Part of a small language model's weights: 15 layers, 4 heads of 64.
Each number is 128 + 32 x the weight over the matrix's rms, rounded and kept within 0 to 255. Layers, rows and columns count from 0. Numbers have three digits each.

# layer 8 MLP down (transposed), 1024x256, rms 0.0501, rows 569-618, columns 128-191
112185113184122088117120123137185130080119133107132181105133102124183134127154110175195109097074125149128118128144087109138116125159164101133151122157134072094157123125121156105098163106194100
138140126142124122073105143162134078188128130140131165195119187078096187110132124170129109069168115105122165130140133077114178144112144115106089166120173182090100168115151115114136136142128144
128185090098143073176138157103069118104168097083126146076092147157100189148181159102111117109156167125158118181114074136153152077128160162123158156147060117179144186140122080133136095145149137
146181111081058140120086149097137093117108093103108151150148165142094052100119126106135138156130137149159206183137131097165112110139174161111165136105112098089163189199121043165184115100159110
112046173161096117066132123103138177110149116114087162131111093124170176093101159185101121164091114153168123107178115088186145161165121082096108144104131152092184129124160101096126107110083111
108094097179130168151105109160084152136121152102117130199155165135120132132123131124063195091097125127123088176157107123102083181170109155155109142096138121092083111112110134200104097138145118
143124150190109131150104108109096107101092128163110148136105129113105134106133140136136196075079064120150153185147122129153112043095088169086160133121153184130200130171147109145093104160118166
115132132124067081053183170126101158134154096154118117137121125110091101182105109168083106101136122151123135182174216108101124095117076178162149116126130109118199145081120158118109116142159090
141124139100148096141170114095072155137052074120087148098137090098163097151093205171111149043100114124151157141046103136138058137066119186101048098159124127117128150161159148056151148137108086
085135168141176159076050124111119103151170113100127092076124187075165143081066155090129161133182163095072109116168174125128139143132173074128090164091138136134102170137214091128180169103067163
110167133126104136135140139102100101112101084140145203123086108147135157129163137086134142119142194125102122110116129104142122136159129159075100105152136120173124111123119126104118086092122168
145116156121132141091200176183100131092091165121174103174103108149092069158109135137100088157187147116083104154028106097120194112153111130148135071143109144091156124153121152142108128062126185
120120133149148155142128109107159080155145124147100077153149071140108152155123116161121162133111129107160133130118176138121122138145136139200122106129165114110072134123111107113130122062143124
158138113092155128064072162154129189175127175086138108125172120125115099171118086108090126134094151132165110138143145096100162089140124111167103107139143108106182107154086118141154129137124109
078096183139137131153097124115175141130097045140119175123140134120128117060126133148117128182108133159171169110128113148100135162120132129112092110148174119157177101153091168098195058208108102
102123154090161143119060109125143130081106163170160152141104140129093138181119118139144135147144152115153132134078177163133227106118089134169142161125165125098109104137160102075107110178131084
066151128153146148113065092103121109104128157174173168094176125198109086060148102094088105157095163131152188039178156116173081134145126205129148143136090141159170153137158101196197120175092105
160156113150133108159114152119114089091074110147175146102149134134115120180090159126107096101147131114119164154080071037098155153126153196107142138170109051144092147111108130162193096079217097
134157112173088132133165126156107131092072118201139064141097158147128082108156158097170132165110170158093156104126175130077111138077033109141130171110136140116074147118147119117115098124162177
165077119134174030134137072143109085187113031127178080155137163158163115131132143102132157159151140137159152141130120097204114113114116112139143134144154129096125089139127135135117161111157141
117065116141100119145092130142143141122105123130096176143168154085124152101092107116115146109182136133140127101111116140131159083139142080125115110114112140095140089138126131131128134106105173
121139168119090147124137104077150117113126101147188140112150166175097083178125088177170109102128102143107121139140093126191128145078092113133085143131101141148118161164149179096183079143185110
172128189089110144082104144144120111099196077101169197128128105128155125134158099127157157108140094115157134089120136125161160105144174130174163117102103093169108071127142147135097130083183141
097117149115160128187114125088080087108106104084086139154168103060117142123117080107147121134155144102140098118130100144105107142133154132115126122141158119190094149107176156117176109144125156
064143119176066115132113140110109127076128109123150116102160144141094138131086153164146104088112094162171174167089136097091162148068068140137142127106133125112185103176154101146132121102162177
127161120091120158119150130089129137143148115094127092146118137114131180178086143145174065140124115122072085114136072103107166055126130175141109112191160147126131123109156101117153095133103106
127106151138114153141079155134163135152105144164117103098116105122142135111092146116141154124172130099186119152145096138128142109131112128121097082156153125149118125146113133127145111100148127
095150079146142153113080195142157137136200181151119128096136104138095089103175154054094153113159107140116139108189109161139165135154130111081086181084087148095117060197129128108148185113102173
117138118123122147088107099115147195134111113114119068218141101161195151094098141104181115132161132153082131128145116144125109113125108085133103139133151045096165115138168137127145110127142131
148119041085103130078166194131053140183147066165121105094156129097099092152097158081097123106122056121114120192125191100126102113093145148123129123119128145151169159098110102099124132149113152
114124106188118178156171211077141168120091123117178196190097187133101123066120110105108091124107118121125189121075168083136167223126159086117143160141116135078127144151065182150108117128147146
105185106155141100157127124193138135085116159119092113150088091138123132157122149142086160146147153183103123167057132156152105095146145154123168107123116129081141119104159124194036137110125135
172094172177179105093110081135130101111124110182150081065147061109173140175080125151082188143093123133069129104123139122139136131155111072197142079163185106101144139124192159114133143158128174
137123156100095147116116101159162082090131126099161103087140162120123117111101116114150083150164145158174109159103186114142139096120119137195137160115122170154076133160154143170119120115131158
167121094192112146128109139162123119132068140110100136200173131125141131120105098129120097138174082159106073117118179114108138100131084114095143120096132137104107173151161118191111135103132142
117165082099172133191133147172079125115161101100133125143153143117147117151160130121116099088091134124138119168081173097138144134106131140138087124120200110084143106052107114099127149113149078
121086096124128073071109149156123142100120115129131151174151095177103131050099102132097125146150122166118155100111127094158101124099141036118160121098166145097142166145087146132107218138149120
157144108127113189131145160046148097155141140112130087115163130142081111072033160150143147163132123181067163157159088212173123103104125160151133148145147083095141106134155105085105041111191144
137133159087121131105162216148115043171118079103058170045130088076092171086137140204085092071102160125187110129123081095159145100065027160186177103160124178076174149143125120090075160103140185
133113181087149086140098157088115080116162077148091142125120143126100126123116124102116169164181150119134117170094078132153108108094131118127146149094087142081135111072131138119114175131168188
172103099173118149121142072128086167106147185088087115186082118090139252119174162137220141089161128086113097138118070114098123157142177177091146148148144105179138118095162129089039172123099190
175164096112134097101092128143139135149182069057098140134154094125125147170130088084131141142092113161181168133109076103164165127138161031136135082103124143168143094103163072114100131135101138
165182159078170118150103146094148083141079138155175138152095149151152144119136126106160128118175111117145111166110134153103152149142138136099027160228190141098156119120118152167129080097175115
137131119108122105171150124136140152127099134139151119142117102093155148074095111111172100102125162182139172203138093167191108112127127111129130117133131079151134132119169081128108100134154152
050141067118115081131117209143080163119134144072160172152142177125155157153046153111092111124122137118103106102091175112104102151143082107144102138154147132197128117119130097094131179150096112
135116125123173104168116157088148133107154146104138175121116154129109093103136141110132144147112083102093103184137176034112151071189157103208105133160135181133187114115109107142116176079162150
154111153184117150166177112174102093115127091153083088142138152090183155121135144155075182132170181130124065145102117122125097138129143182123117133145153086114185142060094155119085128143128101
185076090096136150094152111131143132120070119181120122129098074114121181156039110136047075109126115117121105162127118177195123130093164087057045105138148180100135117117153152134144115157122174
115146155158125078209109140113144097127201149169132103221170156090114108122091128159122115132112100148127084155110121098131141142106130133106159188119177083123131175142086108145130080083185213
043136074143079144143075160103125079203096139110096075060104167151176132170172125057145152140164110115097137110144123162136172120148164090096156145106109144171105153190129078121135113118121123
# layer 8 MLP up, 1024x256, rms 0.13, rows 570-619, columns 128-191
133126083133145102162201129138163157099133084145066125100120145129135165081121103104158133144097171117122135098130047144056143092134093122146114097127115088147184140148080120106167111082111079
136100101126139081184177083112224123150140179150164133099122158057160139100100143087195109105133118089169122106138140158119070165140094107138077069120117197113141094194113141140159116097107109
136138137132149079130108159129121149197079131167193086121195117193070147112134127117099187223102112137166143130154053132177099168124056156165107102131135112130155181083169128129096123111174182
100134084147164110142096108122171143136171126093175141116159136088183085082136144090133138147066142139127119126051119094128148194111085132091114154129066136107170130127129058190116070176101120
147112120125167116094194211097069135135131134153107134109130111134121147181162150137130139130130130106156126126124136132124169125085096158109150152136114088109126094105122127153176119112083073
125145109134171091147126131138129096157139179147167106177147112126128174112169138115123082130160142144064116152133158107101144136121126159129128108095167123107147157103117116175096115145134094
106115137184123147142099146143143132164177169127122090108173095152167132161111134084098085130143132140117106134174090175144084131129169094150190130125129173131120089174146182122149221141097094
085110112106077110110153143084141118167101146116129163106148072160109135193125114161120085111112156129129188117163174132101180105115143116150114124167134129115183165135175168113132112146125127
162148138173114097123142130183166159150145076107110126091055141100087195137150117142103133110059178160123127116113142120137146130131099119147123152140062128103178099148117107135167113129137164
120077116130131115134096098107129174121146182146074114117110123134157124167168128145185135112148095152110121064125107183135154100148085193119119157158158120129118094172110184118181114128115125
106094093121108142164107130079138135144124127076145106067129080174138149115146091109125170143113123070120161114123140168079132144121145143163106113105160043134154090054116150117216156220091130
125150137098152056122121149148110129161126192134129134080101104130176139103087125114150161100128126148095124163137140114142173149155166090140131161124053135142153138153132105150095144123144094
129152148120126127095178105136129106107092083171107102102062167137117148109093170117060142146156090135122136098124162184125162126142135145119145104097108131142147134213179101118138146118142135
171122102198143150081142129148083131116145108096105108087167144108161105080122126092161142153117137167137123093133128120139144170058099128145207074133128139134106086135127108150137081138130136
121147104071130179104159144082063150140102090132186132106136143157183087124182106151099107139174140098133157148182164090105125131132081149141090105175106146165142156103130089115160089155111160
170109033176096147084118158156154131098134170146093147052167071170106124110116107139097117144113144152146132095084117116132121158076114126161092100119130151179164087093130124155160118158076100
101160098121195113076179124132134146130080073090183075092149076100127154080099177122124138114114147144180190152129147117106121149127119105152180149050139133197121104131098155131123156139115124
138151151135160076148109131126166117118153121188128211126128087070101115173105153083144153155123118150143126186076095096109183138170167161111089126121123155203126117098120071100142082139127115
130169137134106099162078102142100155121140150141137160141165146105129151143113090118089147180161061145113156134150188170144156079120063120138139123166154133168135089165118144149171090141113164
130114129130123101122121129139156146154117120112146125140133135124133133148166151046099163121104148148097140141113120119173134149130117091110170132142078055104162155164094124114108134097084088
107141137180096106109106174136143169099088205224099169119144149137146138138102181146144136143121079091167131134153079144142143194177130186126170045072137161091104124162129149095128108155130149
109107132086076171123153118108101096095088105093123146137134125082155123156125137086081098128107149075141170064137137152159111121148093124118128142200112092141169106186112147128153063165113129
114155164088129138106176096163132152171117123146155154108144099120111081139098111116154155152121161169107147157132128152097177138121149116128103131132143093117155106109132132124106109125153137
158109137082110120134116155145182149120132140103121172172133156038132134126206144121122131129175137177134168101145145121152090081113147187056154140103097119122101204125157126137104111128060102
048109122096096085068145132085104191091100092112139155113116081204149143146178141145099168110121147114161099090062147137142097112137099165083129170136206117103126175159120149179136095178124180
153081150173161152112120133163114185108154138163150104111113137159133117155168078083164094143134127128142162185121116141149100145143145097129113117146080148109109097116111081117043151153130117
202128108105144085134114094140141126165078089179131105095206128147108162157121109131091136134120122112114156123091078103112118104071146161120090083182102178138096131117083122121115075088085123
112086105107131101165108166163127076092153084129121147155123187104121100107180118137144130091113136107164105149111130135138107169131106124131178106151079174181162103137134126166113160147111142
125127067126140076109074144140156176104077138130088136153140164074094155155146087117157094093110173154122103160151113179125088131133067162112094102101107109136161167123129132188159134087144091
076083034173123075123168139100186083120089105150139116077139051188201168115133158136136212082107134151108125121159091160093103101116052159141115177129146199144149028092094060046152123119099101
112104169114143143139124199040067113120117116125200124132153161144142125113170123132163093128085125178091103116116093093127112188130096117144138152094136141158142112149131134132186157168130131
103157095174162141115151134072121151122101145093167076098148135150080127142065154151107102110201133065125174130151141143081132085174073143110089117130093102112124137109113181134156136133097135
158152143126198103118116085069117160102088211121136155075128134131187097126172094157180084118110071145108060112117080070126111070092157122178176130118112085177107117114151097089085101157070090
113130154132104145101145112083144110123129184147168121091102123124150155101121093132104133151062157101123149117063137073116146154094142152169089108144152144147109153106129145108151081207109145
155119133125112098097092070118144128195133132110160119107122104164166157063163206126144161175154170113111091090165097098173099133100138118140139130108143147123114139193148120080095066098151163
131168125118038134115209157115106091141184134071110116100149162147144125169180122093147131148115159161107116155090117139080117114174093064128159157123134073085149080142075059100061098124119125
179118184074104095123132107135102168176128115143090122147122160169113093157141085088153144057121165114179116185159141144088126091114099145068151141175077079162096137153084096137174152140141096
161197145170076141203121072107104107056159108175144113125103132098121114081169095176140154152132120169095100158210142125098189100093188148110108151199096121138099129072117160118142128146090165
195127093123086127138139121115156109090046123136161126088151132140107151184140147129133103129167141157065188125083098117157107125116138149105122171117129147152107092149108137140131078132163177
089148108081163128157170186100140095141125177121101120136173141139090158152103108166074104129116128156108129139120151091163070132183123109047173189060149187148084049163155069159123147121156121
136058149166149113180140159087103139123152113109173143132130164099094125115155170134139146117099125127137069140078146078108153079090084101165122126139090153108138144135063118107157039163146075
147135138135062135132164142137096083151218112146091135101157140108096208231195113097108174086062146128120130119090090179108134132154158143115079135056133122144087121149081097147098165102155119
100118108164141177121097114185126131118139099131140136111142140139130130129145131075108098137129077112115122106086122136072120143114098154139138226156073118149114119136150073091109152187112113
098129189129150116196148096121163153101081182162157109146152095223071163112150127107161154183141124091130115136147128047138107097086122096118168136114162126130136114128131192092138113171173134
158121165104133181067142096112148169098165128169099110096161121111165126123112131110165067098132098122129113104148076128154105139134128153088160165055138092097077184166145174086114149150136104
067096087129124144127087149096120156178103179065048180094108151130075118126132152118210103062111101133105184119154159109107095132124113125116160143084122095106122093211148084143177122112130099
123162106133162108141176159080110134139128115106131126150132114116088054140160144124139139126135124135144141155154131132110133178053113121136171181137157103130085158202176154113114085080103100
118128151148131100074056131115178171115097089140084130103068142142171092103106125163105138128125146102152119108142044115105094097127142106156130138094160121110126142167106146100118164140160126
113079139104147097148097153167130112096090087123126165120031120144078138194126178137139151128123160114122152141148084086085131167133128203120175137074120164140124145099120144097126156104155070
123118139108180108149089086064173153119153155108133109046187142071128131133134144129140162122082102136163157151117134087081173178075178137124126128106126139038138120172101127143106131064094156